Weights of a small transformer language model.
Architecture: RMSNorm after residual sums in early layers and before blocks in later ones, rotary positions, biases on query, key and value, tied embeddings, normalized queries and keys, some layers without attention, value embeddings, a smear gate, capped logits.
Training: a variant of Muon for these matrices, 158M tokens.
Each number is 128 + 32 x the weight over its row's rms, rounded and kept within 0 to 255. Layers, rows and columns count from 0. Numbers have three digits each. The size before them is the row's rms in percent of the matrix's.

# layer 5 MLP down (transposed), 320x64, rms 0.216, rows 243-314, columns 0-63
099:105125155155157139134159036096068109166159181112191088081122117122109200179090187147134152114162131116132111154163141129163119109139150102149164126156130114135142164141180146152155161131121068
098:109167145097083148083140192159155113085114099177115088122157171103129182139079131095090052103151112125115170193155131105090132125187114162129150115134143182092162102164125120161141108156093146
110:106090144147111211117137106146172078170127139113086107123131131096088116117092147181158149159105094104033158150072165126049100158147133137132104160117131182165142095131163101161115143122123118
105:087191160201149123087115090125159114163101138095110131077078088151121102096120118109124141117119042139121110123181099146106170123141194069112063107146106085159094154117148151116102155122147130
096:125148152163125174139141082155123143106181113131135095160148057166113147141162111092112105067069129176136125148141117123105150184099101139092159121099111133110159205088057069110149146079106141
100:138102192118180096140109095137104141121120096164128082095145148061108169153134157123119137143129062141182174136183120175144099106086092145188163087129163123113163119139070112132144136136119207
105:180123153091059145122168151112160110104125156085110173124111157111133098180088123117077126110181169138165172143066132090106108168146132149074182130102192118115154165111157151164147171115105163
103:077143073126152122138104140157206111136188129120150087189146114107098156096115108164138098136150135137149137118182125148091177142175040122151083137149117127069090163163106138173173101123146131
099:157150134134203109160125138150136112150138134164146123101171089153157128134129169107102080111148103098148179126142130138172171098112195126126093158128109170175119135163107172083130059058084062
100:107119103113122148189115123118081135114092133125114095177192139125118128137193148133121147124110094167173116074152135026147087174127105127073156142112088118120123092178169096143170101162137078
090:145106144156151122145150085173116110149141097102132166131159095057177121164133118082130191135124108139144168081076148103159131111166034126141121078177110161137093147107117159084186085147134142
090:123092130134149085142152188147160136125179138150124133166181107151117103152156058110120132118169188116100097175126143121168133145166080148105142210105067114111139079163079169096138080131099137
094:131138099112147116168167139177095105116096154080191121138166110090098126153122148109114151143148125096123083194073165128121080129107118178134159168120165200121153095137097088132145119036128086
103:125192129167140117079154108151147148129123116121149134133179095131174154108133140121086137088156184089173146160198081160185146066117119117147121140160104111077124119095124105104138115166226148
102:110135143174076131122071106129146092141054080107080129147138129138110157144121048160116126133083137127125119167096088077135114085103154173112135140068101058091100123080072133088143138155132138
103:146158142128182148153130172166160115181152172152117121086081146137134101104123161063099146093101096123150117161134122087127157108096101123167162090072108110138162087215093100115086060103133137
106:148091120092073117109131081102097098099090207094131073197159080110160122142082128176117116129127092181128122113135150111109156149102092109124115146118110079135189088136147121146085181111180105
094:167101129116180123153096093167138130186130157171207097179128091086085142076153156154133159067090114126160134121117133132110114065158151150156109070089097132135165153118104117169091114125157081
098:137149122130132097108058124134149142136087093159123121196115136092116144138092093125149083134129083203162112125133130151131161119144135121134122189098122084131123180184071061167105069188152097
097:143104065129117124151158137126099080163055114098192142132095094159098146142138081117113158155116100065115105111131145138141191118121096083070147106115097147116088145177102182111112183105103072
094:077145118073122183133176140152129031161139169171079204098120070147137094144152129110110126157153147152159191119148127141188098148135148122110143126144163150140084146148106177121152112110105144
106:125172115079134116113121094087077096132086100143151197121159129119149156137093162115118139122106111158154177071172067166095126175081136104176122117206114149119104137159102113180134083139121182
098:139161163177101125169130114131132138147185120167175154135137104185158103099124136057157122088114100132091144139064157108135132126140136166149060163154130064059123136183123121118159108166135191
114:157086185193082082107175143175159128155160091127141155178159090141096092133116140132113090153122129167091178165150139151110134071143107073169112173148101144133104170160125101084123169136087093
105:094130095065160151093113142065088108217131169119090132178135131151137112132165143119137099140097127117117102066082171081105119152160148098121124185171153144087103099050147125109098120128135108
104:111154093101117089044078077163136141167145119113119131084152099125125120169133061119177180082137098098119139157109092145171114134117169103118118174126179115160177184144127173083158110091129141
099:160224131124123126193164117108053096147154129129155077110087137098083186164116149105154126147110148142066106112100141159134103135166153147111128119106136124095156186110151143065122110084147172
110:151142154123104134166162150164113149092092133114101140169141143126131178142143087099125078053131162117123075133119086109089129124111141179149072115153030188116140178080133110090155117128077142
108:193095078123128170075153086177102139079132125128133130103206138129093174156127140157115071099116128120083140134174192126094091150116134143131106112133122155137175091204122092152140182115148145
107:108120142133106152083094075149137081123145137070078174109110110128090086128119120146089173137168165087079160175154112111174147114044119106068141098102109091156128127152132162120193095111110093
094:139108148163140185067137052154112136147145116161167176140147136141165121087140115085117160146146091147137145106121115128073119122077167170196071196090144122181128103138127103130094111146076163
093:085152080165102129141100171117172115219167109104130175114160155148101136110119071054124107109134116171156158160121080125115130121121139115169146183097137122086089111099112120110075125092092070
104:080135167168167122092145158147119136124175113148129105069119160148100081125138145055147134127140076105121159122185168171190194112154126123148136112079131144124136115212126122107095166139155185
106:189102128102112127177091197094121106140102159135183130137142107176188135129149106140141183093116129162110148132148159122137092132069165147091156120141149103152102085107203101156089182163098082
105:152100127202149153169108127144135061110127146137144058105167110136086127128167132145182165100147171149115107091144174096132213122108144175098124196144118155109104137171137154152117137100135189
104:109191093136097177121138072165156100111136115094143073072148100106110120113110136116170125136121110158108087092138149151123112081208163071098140138122166132134147172157058138142116093110071077
100:133155122092140083154127173131198115099105100147108081202082156163101143184144152156176132118117129190137144086120163133103100115119125164089135127041126133150079173153114120083143099098127165
100:108115165152112095175159122142155152091103126210091124155098107127170072146085135083130163173139128138149080127140139145123162122119174109157091164118087131135163136155117086038085127159143197
101:151079140043196132153121130168085116088120114093069089121108094130177153116129104151134112114145073099088139117154142157081122125101136110128122152055118071163125121160090138173177146169137101
099:125128152115124121111195134035107187087127135081121157127174033148116093189126130148125145117161102103108108093121125153169157069174141097116127110189120131144115145123122109131099150130104070
099:121178152153117072140150136084111143169148125166157185129122142110171193142111136166168157137118157158126146048085193110167155170181113138134090118137093121096103139102152181108163121151087173
102:127091106143121172106128138125068088161119156102137077102104152128181164114125105172076145144171102165137149076205125118073130179111148132104154127094141196095140151087147094109175152158075119
102:113081132170122100167115084109129087142140143164193144164150147099105138114168096109155143182159138147155145160195150165164130150205148116124175146143110112215093171164121148134109119096143174
097:075171113103141132161181160091154186068096138080077125110118070059091169130153082100123163092094132140125147132173127122086140099169137143127164174133154143154115121177149168146122150110122074
099:158075116147120073124165127163137135149125136159178132168207110190122176090157088123175176185133126141152102155140156140151130170112118109188152114036125121137139139100095136135122150095140083
093:118070146171099103117136127131104112148176142143158121126131083115115126108144110102172146200107129119128124155136130050125179129181190106094171165184118189160135129095129074097130136130177198
095:139105155094132131091086103163109128076126180098079064158101136117082082143100165168079106165118095149108125113127095177135078152097133211167143137135162138125129078174138143101094149109154175
094:149063135097104130145157136137098139089105148117108145155171163153153121123170126134152152045150168134159182140090152097140099134153126130173120127154087077115044133152217132096127127098128186
098:126174133067137122165151139126152133130082103187141129107184162155202110111138100111100111144102145126133068122134188188211122085160123155120080125160177139111113113076163107119114119157087142
100:112138094098117164168160067083110083123130110110089114092073172128091179178144167151125127195143099176156098137153093079158129167111107137105135145162120062123135084114156153101182136175149137
102:050128151086140149139088099141109153162096151146160061132167134158156167159134185112137129139143130181136144116083079068104156138138140115228165170111163160125103109088089124145152146128143118
099:225184095120170151108138136155156143120131097116084066149089131145106110082074133180170094155118152148093149158111148121099126140129101085068096132083128116113152143136159132073130097096081168
097:113152100071116117113151123097156093089149172112128127138095138131111126181127132151107155189142091131102099154132128188113096176041131088096147078110125150110122140063122122198158105066174160
098:156091073120134107081098131079129153154147194155109130139159117165102071151117115086072074096146187151061143104105156123164134148170161139146116127137126085171125144064138120120092180140085107
086:147100167170121111067144079124134039106114166084141129125092144123097151162123100048137125139130165116080153160160093143153111166134121132126166128062142093073188113081170112164115146131124141
102:093082125118135101172101118121070158121110080122115045101163158149126168144112097103118059100071158129055144105098072142099101112092121183134163143111151151109111153120120098142120108097192108
111:073161159144093142167152108143137133167095149148189113159179114089141147073129165149156111095127103119107114139133127104144188084093151140126130069168053124110089135180120105113223140145108130
092:137126090163188137105129107152102094100089152131101153168112137177161142131123195188151115125122105149135112081156146118119204128156152154117152114183183065103158091206077100128119101134117133
104:117118103166093155107167123159170136148208120118113157124160132097107129150130085152103116126105159092157073130103162075127066131106166180121093152060121086111150083073147106091058102098118136
099:169096057131073164172179160144115146150139087133134129122111134117109173116130137128146095170140113117103161161191114105103073102155173051118170092159104153083104127107089123170175158171114108
103:124017165124085151124107125096142106162134122095088140121157144139162157152179137139150123123145134148141118104203214107156141144106098154147094120140125183120136138169117179089149107145193095
089:132140114179121076116169126136117174129108089201156151124173098151107127101152130066088187103184109151069176155102164163171124208152121155125147130128169170100095125148156146114135127141094112
095:114111092127144163103172144137172094094167162133112165086139075113199100183127130187102132144114097103113184176156067160125140098172131175125174121118138130148101184155112103100119120135055129
097:117150119123191101088143141129132141096111151104154161093088177132126092120103092092086189112114114156174166120157097181078139163109153139168123198175104068114082132124148127146098147049133148
100:161066106141191127197114192107164136154094107146085148162121145205134127147123129119126048143148147141114153149147131095143097127106117101117158080093099136147100166137135085132170088162133198
104:104078147102135136110077110134095150109143080106107124186175142100074139148172072122100100079126126104115155141134153104112182122168132152183134136081154096134152178085159066150130129146044155
088:144126137134105086101112118121138136092108135167140123118129168176076136127153116115093146147160093141167106071194156152097172183156116097121141190155126086164150195148218123107105129181157089
095:130101109167189104110144155149073118111129144117112065065150044093153135128130135184148089111140125132118096107126130067140097142186099130066081171164120105083140112161119141121150109109189147
094:112095123140092096062124157130102122126162077109101133125098100161196151122178161147167089132128135168088129177169122114154164170112114120086052151139117102092181149110073153200124144143117157
105:102129133166119127114098083167087148070132150074132160150142101138164105156088112140148106151142201163164093136086108117143136198100086155155125140105220102150107131101156109094081117067146146
105:156153122115121081074114062144176207137127082141127063100114100157152128152131105156137133125136091108119163169134111107133122160170081179092156094158102155144062126128134102140086129169150199
106:118155189150164131071179135110093162093148163150109109117118120145143096119148141145155102073128070153103189191078101114124069118146125119147133103098076090109167092179121122113175085180155133
# layer 5 MLP gate, 320x64, rms 0.129, rows 244-314, columns 0-63
095:067059131161113154120146080104134117158158137146093161176113136183141095155058114141108113151139089137164153176118117145122152080088095112110162201131099087131115133067185100092167142125124109
099:131111106130060066115116174086132089133087121179101158107131141113138141161160088151124105097121156123115138127149164184122129145100082156064186116148127094106076166147155149164069159078166181
109:113153144108147145102156170099095110139168105173147072104074170088135086076123139118120155121122173109104095134163117134088102115162120162140126144170109168114168101178082119145200078081204137
097:148123194140151176094136107164102136062178174156125140114154106110135085172100105134130127166184166112167098140135141142133127091092050114123175098149124110131141111054142132097114076134170071
107:122140131158150132141099187115172176127132158150108147095186110147170064067190125162158139147148128109080130111073103113112135121153110120135125202134165150135171113148196185118113121162110069
091:121192163173122135130109117114127110135172141144060155102172136092105073131203157094141115109144144047123124125135132102148140065118096182174131163086128125149141090118125170141186101067133123
099:146035167149154064094150138089197194171103150105081173129186118167144114115136153082147123151099128177146158150098094133117151105171122150131137084140078100168142123124111154107100143126138129
097:156071159132188150041063094117113123107175171132176159118127188157059128128128132113142128172161143193092142092130115106154090138155088123142113113139086125106106112098122102107103081156111149
108:147094102160056147083129145130129147138100187135139083079108096153218138078137154131121124188124105096056107119166129105127135109090154117135133103125184122100129189131072131118099125164162093
103:139113121164115124105118175160062096115131139111166124066120135142123133207130156139122125070060211110147123096162156092099138059119084123145140097153160078127151121159119141126063144117094102
086:133125164107116105203131122166118197089130145137093092116162108099198102161108168165185186123152106116104152133133111164118158065095107118155192064109122167153181145130118114116135155113127093
093:074143175129133167150147121100156181146107145187131092153113140168119145129153163152150197141101154135147146080116112112131101178115110168109147075050120092107169108142114164206151176144084116
104:084103111131117087132090070147182144141080148180143114133077127154137159165142083119152138108081101146160128112172115176112115081128114167122144155090060165175158113129043070133154120140131157
107:145116162070191189067146123144126172134076188106126091112126177138120151145176135117100135124190079151183123119140137176114140165110150173148126083096153143162139131111083162148070147117158112
107:156158069184127132141132143116150160146130133092140091122093150142134122138080170108136110109108137119119103159150109123177121093182152172045146212172134118090103157136058161160183120131143076
099:122081100145098141093118113183178154089149134149155160154140136180218146130141115181164114132120183088104080172160084131130082087177143169134162084142139104129139181111170094109140113155112118
095:087089112157091121130152119131069084111132100121113088092105149082115091120180073142094141098187171189090176144139175130141099105132140129116117129069086120131086108105122075124118210166138111
091:094119143090150113136114083143104166165177104185109142133163138125063158168075098133125090154108111111089146127166063167092141161137107155200094152133114100176154109131181124122102083090183138
102:132161122094109139120111134148123140136135153089094094192175149138115132150190110091129130183163133148164135179107139119076199127108102071136226091130173089152120149094115155148138152160160175
099:065134153148191096132089109149112117110114174153105137147150166137154144104173080104129161115108204124112123162074089105100073141138091135082202113124115142116160136120111102162047126080109131
106:111085161126157133109109193163137163151129119081062055151092150136138106158187136126138144160104126129169156115065143139185123097145123160122159132063144122128150139135072128121132051176160097
102:116163186057132105164098177149130147096146147181105111176170120120158131127067145099124177151111135082178120140143132147108106072111118095112134116141111088101201150163100143195126129166078105
092:185138150184134132108111173184188093128107130153175130195150110148146133145174111178134114144143144131144105090159119095070151141134136077134161169165149074115102104215150167091099133149125131
107:119077180198148103139149076093114137121048136166149094125177137107075144130096179100145103136165124119133137151110083087127112132094137133162107155107091068158156120146081137181126102108060114
096:091098119095120074094106112158169117172106140144149086089151162081134125118147139187153112110078079104146164154165094095123150150119123082131170133112160106141118092070149117069155095206077095
092:145089171112120190191184161112138114177180154078129123147129127095177122138091110140137195100153096141137149119168080149135168144102088085090159106090098113101180103152107126177119088107142091
106:083176190167086111030122140161137114116117132142150081153134101130129144158076123144164113131075154093147156142069124072142155117140137124111130180140130067099121056170157116143117081114130141
104:169132119135110091113187126129123114159189092099099090135085129148083100167150121141115113159116133128147136175192163149076141101138147089115159111195128185104120117207058165098146112167111135
097:171082112147112141109067049156076154149082122065172106099187108121122140103162102165158125115118129189161165111142152153124122111129096163135108139151099126144121162147117145156082121190078069
097:136145069115147130117102136173127135147149135147169099129153119130133174096127101106168131098170107090143116174136112113148220133099096088102197192127134162162184166165114136157112138107108216
087:104132118164095121136217107182086154150088119175115107154123101147159097172103186102173111123096112141115103101114126066133164128127122165138115130178155068168153136151108161100192116124185087
103:137171100101103105129113130111100167124135111125122150197177153052169129150150114129055140107124176115210140143140068128107098165117102107082118082136084146146192103135131106178140117114136082
098:115115132139161200091115113142104035146150112130128119119148161125146132121114153112119101109140068186152050189085116073115126110081150076154183127109153168109142098141124163104109085098143103
093:186145188093103138131110105100139170100156154083120151134122159135154110161170119150090117189159119125123083123172031157136096111159136085077086111069139126124107095111120128126128185139166075
105:112146159128091132138115153063132174149107155109063181138083131132155146188088086084064115119161131110139096105130137057188118172080103129131131165086091149120082140157099149153155160162132115
091:072107101117135156105114060172045146124122184140135142146148150129125074105153102094105139102163148187118103146093145113170141141147177135175132123155143126140096085110150087194170136098100061
106:103119120120141177090086135139153114138111150141145101159108084088079110145163148168176140141149165101093112178094071078199118125127133149147110158092122076106082131054068135172121140099172101
107:166104106113077134154171199150091119171165144128142098110073127071164108125139126134099079151107130148077111193125177116123136096085133136075134086128139117133062106077099146173120082164122163
099:155130147172104157135141175115100153151128189112157111158084124143080165110137071090193183137170156131159210171072116107147161140117132133169164132132167141104119114147124142076171155117183129
102:196140134068122120147130168080103153090078110139093158161138114114106162093134170169115143160182170045138144132147113129121175135133114141110112098170108165134103095116149122169147108188046116
108:153116118159056138197102112141110135119127169071128105172140098179165112176078149165133113132136060213135132167173126125108047132167076086136126116122111136146130109112149151118107135133136101
105:072115137119091159062139127124116151111175143104096078135147140084111114204092092093134156085150154139155115186163108178158145110140109159167118136166185079114104133162133149126169159103061157
101:130118151206114120123097117179097145147165133099125141148145063177206169096141168134140120106137088105197108081131151086136145094081133103127174148170174150079110149147125169140132146127128070
102:097105175143115082128154158115181090137132143172146120220141090148122151138164048119125122105142081098110115149123184109065116082157158133147088162100100080153072110154120152100117100150100130
086:139108114090127113096183153124078184174165134175149079109131121204077133122199136155145086182132096111204066113123158107107167152133142153123108126113117113141147108096139097107141156161082131
106:098132087200163170116059107106137132120100189085125096143165142085171151102126164193131117139140139071141184152110115135106122091105100115188062129108171152105109180130107160147120128131093139
102:144129126085074147118102172143175153112175150123142064079137161131155069106084129148095180189150142120104166101150122154086169078144077082091173147125147111139109177140151165094119137151159093
102:111150167129127151150205189166111157156130125151121118134150139130088196051178143152094191129080143141105138140150108101071154104120098123089157105123141141076095146135089121147136154178153187
096:106097125157141013080156104135164157135102162129145135069111098127125103152143121152087078093120107073169139128107159106129160053175146091141138159129122137108110133143088140058126126091090115
082:174161162106124116082116187118129141145120097076091131207094155146176076177195067149111100138087153103086151126101143121119126110125124093083147114126133100183170112152129072175129113123158130
105:202141136153123084078188129119117160134086143108102126144180145133182149113180151178113101112159145107104080166082119147150176151127095103098100136189198121128104070155147101090119095145151134
091:133097166120114105116101129080172106140110135101107127116069127109143116134117140134124115128140154120053148043127097001172115109162121072094128109110117135176173101103087110138147156148122108
093:090126118140090121172093128151146116141161168139072128096169182138188119195107114134082100125131128139118127108146144136085122107131205168140086155187067102138095101069062079122116108125131105
081:123123073152106123145111127139137128210036186050194133090117163086134126149127103128136146138140120137123074147158124060158109157097123154146147105132105107153115134119053110136134135106090167
106:122113136083094146110123084181121157117190145125125093110117087152122052118149070122138042120170128144116069123130102144095136078155091140131150154136171119159090170164113129113048162118157111
099:136141163153148074169113126096159150164097161155101071141128133077103127136086141091095174147107212085113167154092147153155157118196072132099128139129197137121079127083140100125127133084139154
095:178115179113141071123096055155167127127128142142105125153181125164122151134153123171157138126165139123145168087118120168122155131206133197195080088184109146101127147172119148118171111168106118
091:157152161180166145080082129119083169171150106137160109134157074109190176141112143134143142117112204089107099095169133195119105105166136140157105100177182100109118127115140152109160086096116086
088:169071174116113149131143165128170136092130159124145139187133082101110196140081098196110104159137166129136156160118116171158126127104128172116093159157113113081141101145133184079078080140169079
103:187154158152148173100132117173120124098085179132074135096124175099104095115138085171104111167177148126154079123083162139179103109127073179179165155140138121129121068103109138133140079087129088
094:085137147146151186073112157095146112149114125187143130093176128195155166137082177144185144130136116111154102143130114171163064097084110089140121155136128103159132129115134120200062176096137149
102:120143160109160126082148124149094136196162164135124161102122158106190117069135134120140096123086098148100087096144140087168075100105122165107106189131127088092107079058127104089066105123113089
097:135122072123137154135187160149131130154119095115136117193117156118129107176140102138121168162095136086162104102113121098094069123159139111169176135126114141186136167165069158092140085094074040
114:177107127136131191101165117094087112094157109115170088137098191120163049179111110158139140109129145091116086150154159182126169084174100120105135172163105089102060120160097115108097121109133118
106:138111092163097117053086113095180130057082162148148123122120148109101075132078182112126142095149135155102137155192073162116151107079159115142175137126129187161138142122139105176161137144159093
101:109151087166104114156118127170128120093132187152091172128162183110145114168110152128059089144154113151155135101153165055100106088122132173126072104171109110131115157075107191126145072174127110
094:098105153049116118133117107139190162164118179180089104165142134141179120146126142166130125189127169057113100149167143098112164144090132148136079128128091166173173136180124092162137167110157150
103:098153122135119143140150148093104082084135112129080095178092135103081101128082140187164153154069094122151184156161108095186103116141148112164076132162144209104167089084090146120140130141117099
095:146097176084083142110061133168155104177132127088111151168111143132162108167125109082134201177142156150105064177127102151145149130074101128108125107157132098118152165085121082134113144090199117
098:096159170128090134156165102148048106105157146162177183161098127132166099171178104158094179110119117134127132170135141088176132093185157084160147153108093160153119090143090155106125139079123176
108:116111159117106119100120147156150068134129192104122091123111117133148101153114125078160051166066125125177108223136075141134110123136119113128183164166144105101184110187106163129165132113101122
# layer 5 MLP up, 320x64, rms 0.121, rows 244-314, columns 0-63
099:108125119165207098135144183152133120141109131130110121106172133145135110089205147176117156061115133136109081073116133169112108134096137127134073139083161163108089092151102084143159156172075073
104:065112149133102093174163057119124086124092105155170085125139123110121128150157127105094202111133111103149094146116113097115141118095100157137144115088124137044116191112122075196093157111140083
107:124101132089160093144150147130124089143208095167142134102118183163176102130106092105123122140152156108125132060152171187144173071074169143147156159135162094172099159114111165183148135133137172
102:108125218150181170133182120170124134156127105074158107109142119120054153158135150173106123139133074097126145133160152142162114069156107094104118107098113144128122107140176163138106117042091093
098:075152213136118111119090095160114104228113199109125096110117121137170129107122105144165137081121101093134112137167124183094086085114172103142109137145118140184106104119123117134196134124109097
107:098074078100105156116169121174165115175155105073128120169069127197090089099112138172119088110165132159114132184114121134117138114105145097154156127158117165118142158133170060127131103172110195
101:107138148136152129159128142127122104124105123097174150090137136109209136161103115110078120125154115145164154142157077184167143115151178076172165137104205160136139125129152084144186160078085063
099:160129119080103086137185142142163109161056128189137130125167090135113219121113148119089126104135151114156106164128089158102056162176128107118184112086106134163123127062166099147125119124110141
101:104153063203121073137129030154083160134168096144158149115130151122125168132095140104187112130114110112146123114129173101117079153135123028157142130096124115133159113160141138117128165158093122
091:141159092169102078117141089065084099087165099161112110102094104058087073142127131148135114153116138152147114101172128114123141215090161121087084133171177057137142115115089115142138145140122115
089:120146161117132063117078161172086081120123149098147131207124097149102142087143090102173179140092138098129122085111104163108111112061152147133097176109166132154130151118191105164139190154117164
088:206153172114185145120106141101097174106141134144111149161118134200111098136137152134159090104161178165132070063109102114148080074144096125049106115093114148139155138126132180144139132131081134
105:125098185154119190123122089160144096130126126079151062143172138085152131083145099081095132181072148081105129113146119119167105126117162135129178148064168095155174144114176174118131117177129159
102:144087087076137147180097105129110077120101099158036118140123146149138142129116141123121127148178149106115180154150138095097203171147131137175078098182117142101117124149066151116128061167119112
102:152173178153101177107081135111055163138145126165114113122168130164161153102164162112109114107155160167128144107059135122147117153064099116118100119097116111192149094214157103135155129119134184
100:145178165121096097173123173153161106125126166141076093129107089049112131087106118144141150127106030125167148121111112107131124126048140126125133134133159112150122098116085137052102076107139090
096:145110166127156138133126105066135093131191098069134132113184131181098119127127168156123076187160126129146145043161119122116143150128104123125177108168135204126109106116151171150155154175175166
097:128117160111104086112145133103103109107166169111029160158096056147092083105129130140088140122142143115109171126170142167098126131103179068059088153089165121164145146095118156098094100106104132
104:062105082149166144116116097102156201111111151151151101117090161122181119171158128160107136104146157149129193097153146127104113197105122136088117170171199111150130153165084060111137142136101121
098:117072115140128089076148119102093138124131092200179131187180117126188092074121099115117130126123154141114104206136110084101078127108175113119133073148092144084122124146167123127070111112122170
104:148109138131209117158098097125125090191136136143128093187105088143155112162122146091130131182185113130185138127129079176110091164160211130066152108112141120102144104134114058139150121130121111
090:106130136085153108065177087162201136104169143142063118161124101053167114150142133132094118163160150101083140121130114112165138160090107081171154058154127153156144166146118124128069145115158115
111:139150144082141139164162135141161149111059127206133122148182112106193101115120169100145068189128131148144094128125164168132119181162133147112090102150142174124115110068075147087095076139108142
105:180111182067145154066120171182170143117119107139159146087147099149142134103071129129086144129121139084147090150153175146144147109142105204112179115071080130155102124120096135141120115128205108
107:137162141115185205132117213103118150103101147129107119180146102088100142157084148072095186134114136122194151095150111125101129152091153143183107184148102120154107159105162158134133094180120138
097:146104148126167142136131215117099193127131100164093166095116099144126072090153102110091177072197119123158157067132148119159138143101104136166186151107113105151115137144114128144135105115068066
111:122134171137143126144146187163211099132124115137102134131077088127103103179156133108110096144086130121139145142019151147167117122150073140164081097117184139153138155133073120178145120163116161
105:149151166096097159111067127139126111174146149046145105142112101116187107092191079094103085135176168103117141090120103126155139159146110148103144128086091127082085148129091110059092123139148081
103:088129166102108131146130108143137156131066058099138082169154091108161169098112148099129100133148098181118113153080100181103161132100106164161117157126213107062111093126117133090090115150182115
092:098171107093101127111127127081143120131140218157102098160118126137160141119104162156111112172096103124124167091165136134110068170110114098135089172136100106159204103151204179098114084159100151
096:154165130131143154159129145130134117082110199150148137087190136091066082148149170053138128122096149145077138143174105083159151105112160161123114184114182181076104133128140135153156157158091099
104:060145123084183126099125090143062139196151122169115103112067134136141107152101126124146152126125108123096133094159137097078077129096168166103138139032159078088085131105133126122153134137091149
105:102173163128099118124129066094159119116072158135126172059113100167147142139123094098174102150113096086120072134147177123154135116170103168104129186121064096162097095084096162155153137132157178
111:082185152134157208123172140129138132151106087178106117098057181157127117112148142106157075147140163129136141158109156103114132083134118133104163123043117155095105125156158129082134193113088163
105:087145174131117145168116123072131177105095109139082135106136151129091071076101071107170107109146145137164168072147086084160178084118144098120142118087131112199122096095127159058108117131120151
098:101166116112123149132106106094110133154123171085128135120178166197169128103106158105168115138148142107163079143089126131127176118139090095134143143124130068191120094162225141212148112145118092
103:140116151127109135100097095137119095140072141109174166175139084115097188114168142134145118126108133068078129093184151102158117129096087072118131123141127186119091151103082060143114192184116086
108:062130098215065138166161117096127082120130112150191103128132133107115112129150107079080196160152107165135134165121141185123095108123175150169176124116117121120116113143117193103136075096132136
110:147121103135125089117127121120091131146081116140144136110122096144115176140102110118103187127124111103078204130162151113081171176158117058113138090146118087101095097119118101074096232094085124
104:138130140105114121109129154154078112023113068157073115115079193128093121095138093132108198094178144078159124137104154114108180095160130096121157139130112131127117162155104081145167100110114160
108:103188167175092174117170137123157103158140183181123142180105130149163158102076155164148105086082128170171134115113169122136136137050123127129163085160150183124113098124102156152132069099134146
096:093101107145154147152116120065180116102130069110134076172099146108140164126114142128086196156130190094149112134102103124141165146198115157101090076156144136131117148142163121155093069125142049
098:071161152077170104145125071142116094101159088135140140126066149110145136164130103130156162133177124127145112074132145109092215187116126098118094121066142158109148109174133134111069123161068141
102:117104164139113158172077146098107098144122076148195119104158104131130153145090201106170113182150178181097189119121149136128123129155142053120134094126176139109142067130131098132073084110115130
096:137120085163102116230173080171111150146196099114134153169129154145104084148124090137125172136056160112106119122160130068143138170103104159110121124138154183146098103135135116162167137176115093
099:145130152121161114087203189081100073162147132098167115144125111058108124152120115112145168099168136111123126142110145128134132064126149035185136153124122138124123115129192085085151125125116067
096:118139099177130121175116135158138121074197172076121101142156154141128139118144170168102180184148119123114085152173101201104166126101155116090144113128125144125125209161078105111068105149126098
097:150117122133148103144115095121149147101202181158048145105093105184089158065102118122100160144125134066101137108138108206090127089088162152158175155123134155139102126145073162101129155105119146
097:132131166144133088171123072082145099152131154123075179153108118110052169183136113097110136124150173122139189120176124141183125109124154171107117143089144063134161172079111130128115092080155090
098:095141124198122140100148178114102143113110191193131132117197128184098144070093145155109154104141145190126079102142168170105121126102107130118109158042134155153146180105143166150126115114130144
102:159094115160097166097173097138130147092107164140080180159121101150109157161150152108162102132165155155121097154128107170186090085095165129105115104123153087179162108111073160117089075138138046
092:132112205150136130148147107125178117121111099090099182127134141129221149196153080110131112171083155141140120089156127059090166148170140156082077145110127132129128097114069145082133130142150130
101:119123058104116181129076122128167136112120154131104155187126120122111093149107155161142068153067169155184063075128107129136100143163081169180110142160109114151149178179140157127131141172161111
089:070117111149127147112126161122099075111173081147061101116172112135154155118175107167122156056083167099157123106151127115075079138145163129138152106172119129144197203118150151117106152138096165
094:117118140126068086121099111133150112105083201113084197142180110114109127103163140100121125162149072119163111064121177108167119140133127120157133146101177145121184128049114156091166110126148179
114:148181153167179144138100096136064113123120098098117115104057150114138181122120134097164149137132150131171205085123148125099093138140056137131076163093159170097170090113085146153132093122132175
092:121106133136081087090167141102178110117100152120096177115124069121130195074143022102086144167094139137191083138151108117129088143157128162120104165102170111093150156158105138111134147107128145
096:103153081156113127124096135086111097144133066126132124138078151124115168105086145126174165125114098144145148126106133194119164154179146127096096147087191082111097108236129116116148183101146166
091:150157123149062114175079139114127125116085122151184122132154171153040087152140103102124115122176168164101178138167107131132172114152120107147090082149169116122136167165115141132199072153090112
103:101112152164089142138085091081189088076137086106111138143152144140138133112089081088163135095157112158159133169167088081148085132175157107077081126162096144147187108106085120126190161134138099
090:121119111150096138086108154139213127138070078202158197120152114101103150137127176113150136179186143136108076149101147134178111146082097133145199141132157134103112123120182145129170132127137099
100:117121145032125102127154129124119168087055168095095108128102157148106148165136150149155179089106104117183132114096131136143107096125103111197189111126096133112141070140152055153151148140081137
095:079122035115063175126127182099153130128141110100116098129180156166113155148149134168124116142137155094150076165105143110137132106130148122163203101150122093175158124155154076120118128049141102
098:152160142173128118209143188171132136129152169115132117139125104132144132194103083117133054129148156091147183126140114160134149125172111150098055110169135100105053137165088079141129161104123119
105:123135136151140036111207101117132108155097034103157192113127160114169116156097107145115157138145133129143125119112145136094143138115162083145162125129104152112117096141107153054129195146080086
082:128151089101127158116091138123151160147076174146081167106123099113103178109167146153175088097103085135200120079122120140133111120143161142169129057152124198076068123128095136179119133086155122
103:179137126106091108135157125197074105114097138121138091161179091130182156098124111136127121124100085081140160074150141086128122130124123172143166126164176209124173168156158144134172171177167137
097:131145119130113088185139107091122140104102158158196091150186101158132179121179116123129128187152095059146097130139130139083173132097088116113152130111191132098156140171130062104164066124137096
097:121053141143059151133143148098100098157140108158073161161166103139142174092181127112091143179149114122153089134091118154162161184139112111167164106157095129044109138119079143127112085135113167
100:147077139110119174152101198103071089064155103159086205104115153133122137133138150147108099120089114150197150102151140136121128147120111068195119180136113132142140087147116089102109134147155070
105:094165123132136108099091136108111099078151177180182152096159099126157134129113117083115180160127147064076098155112109148163134107086124154139133130170196175088106164140093143085185132091093089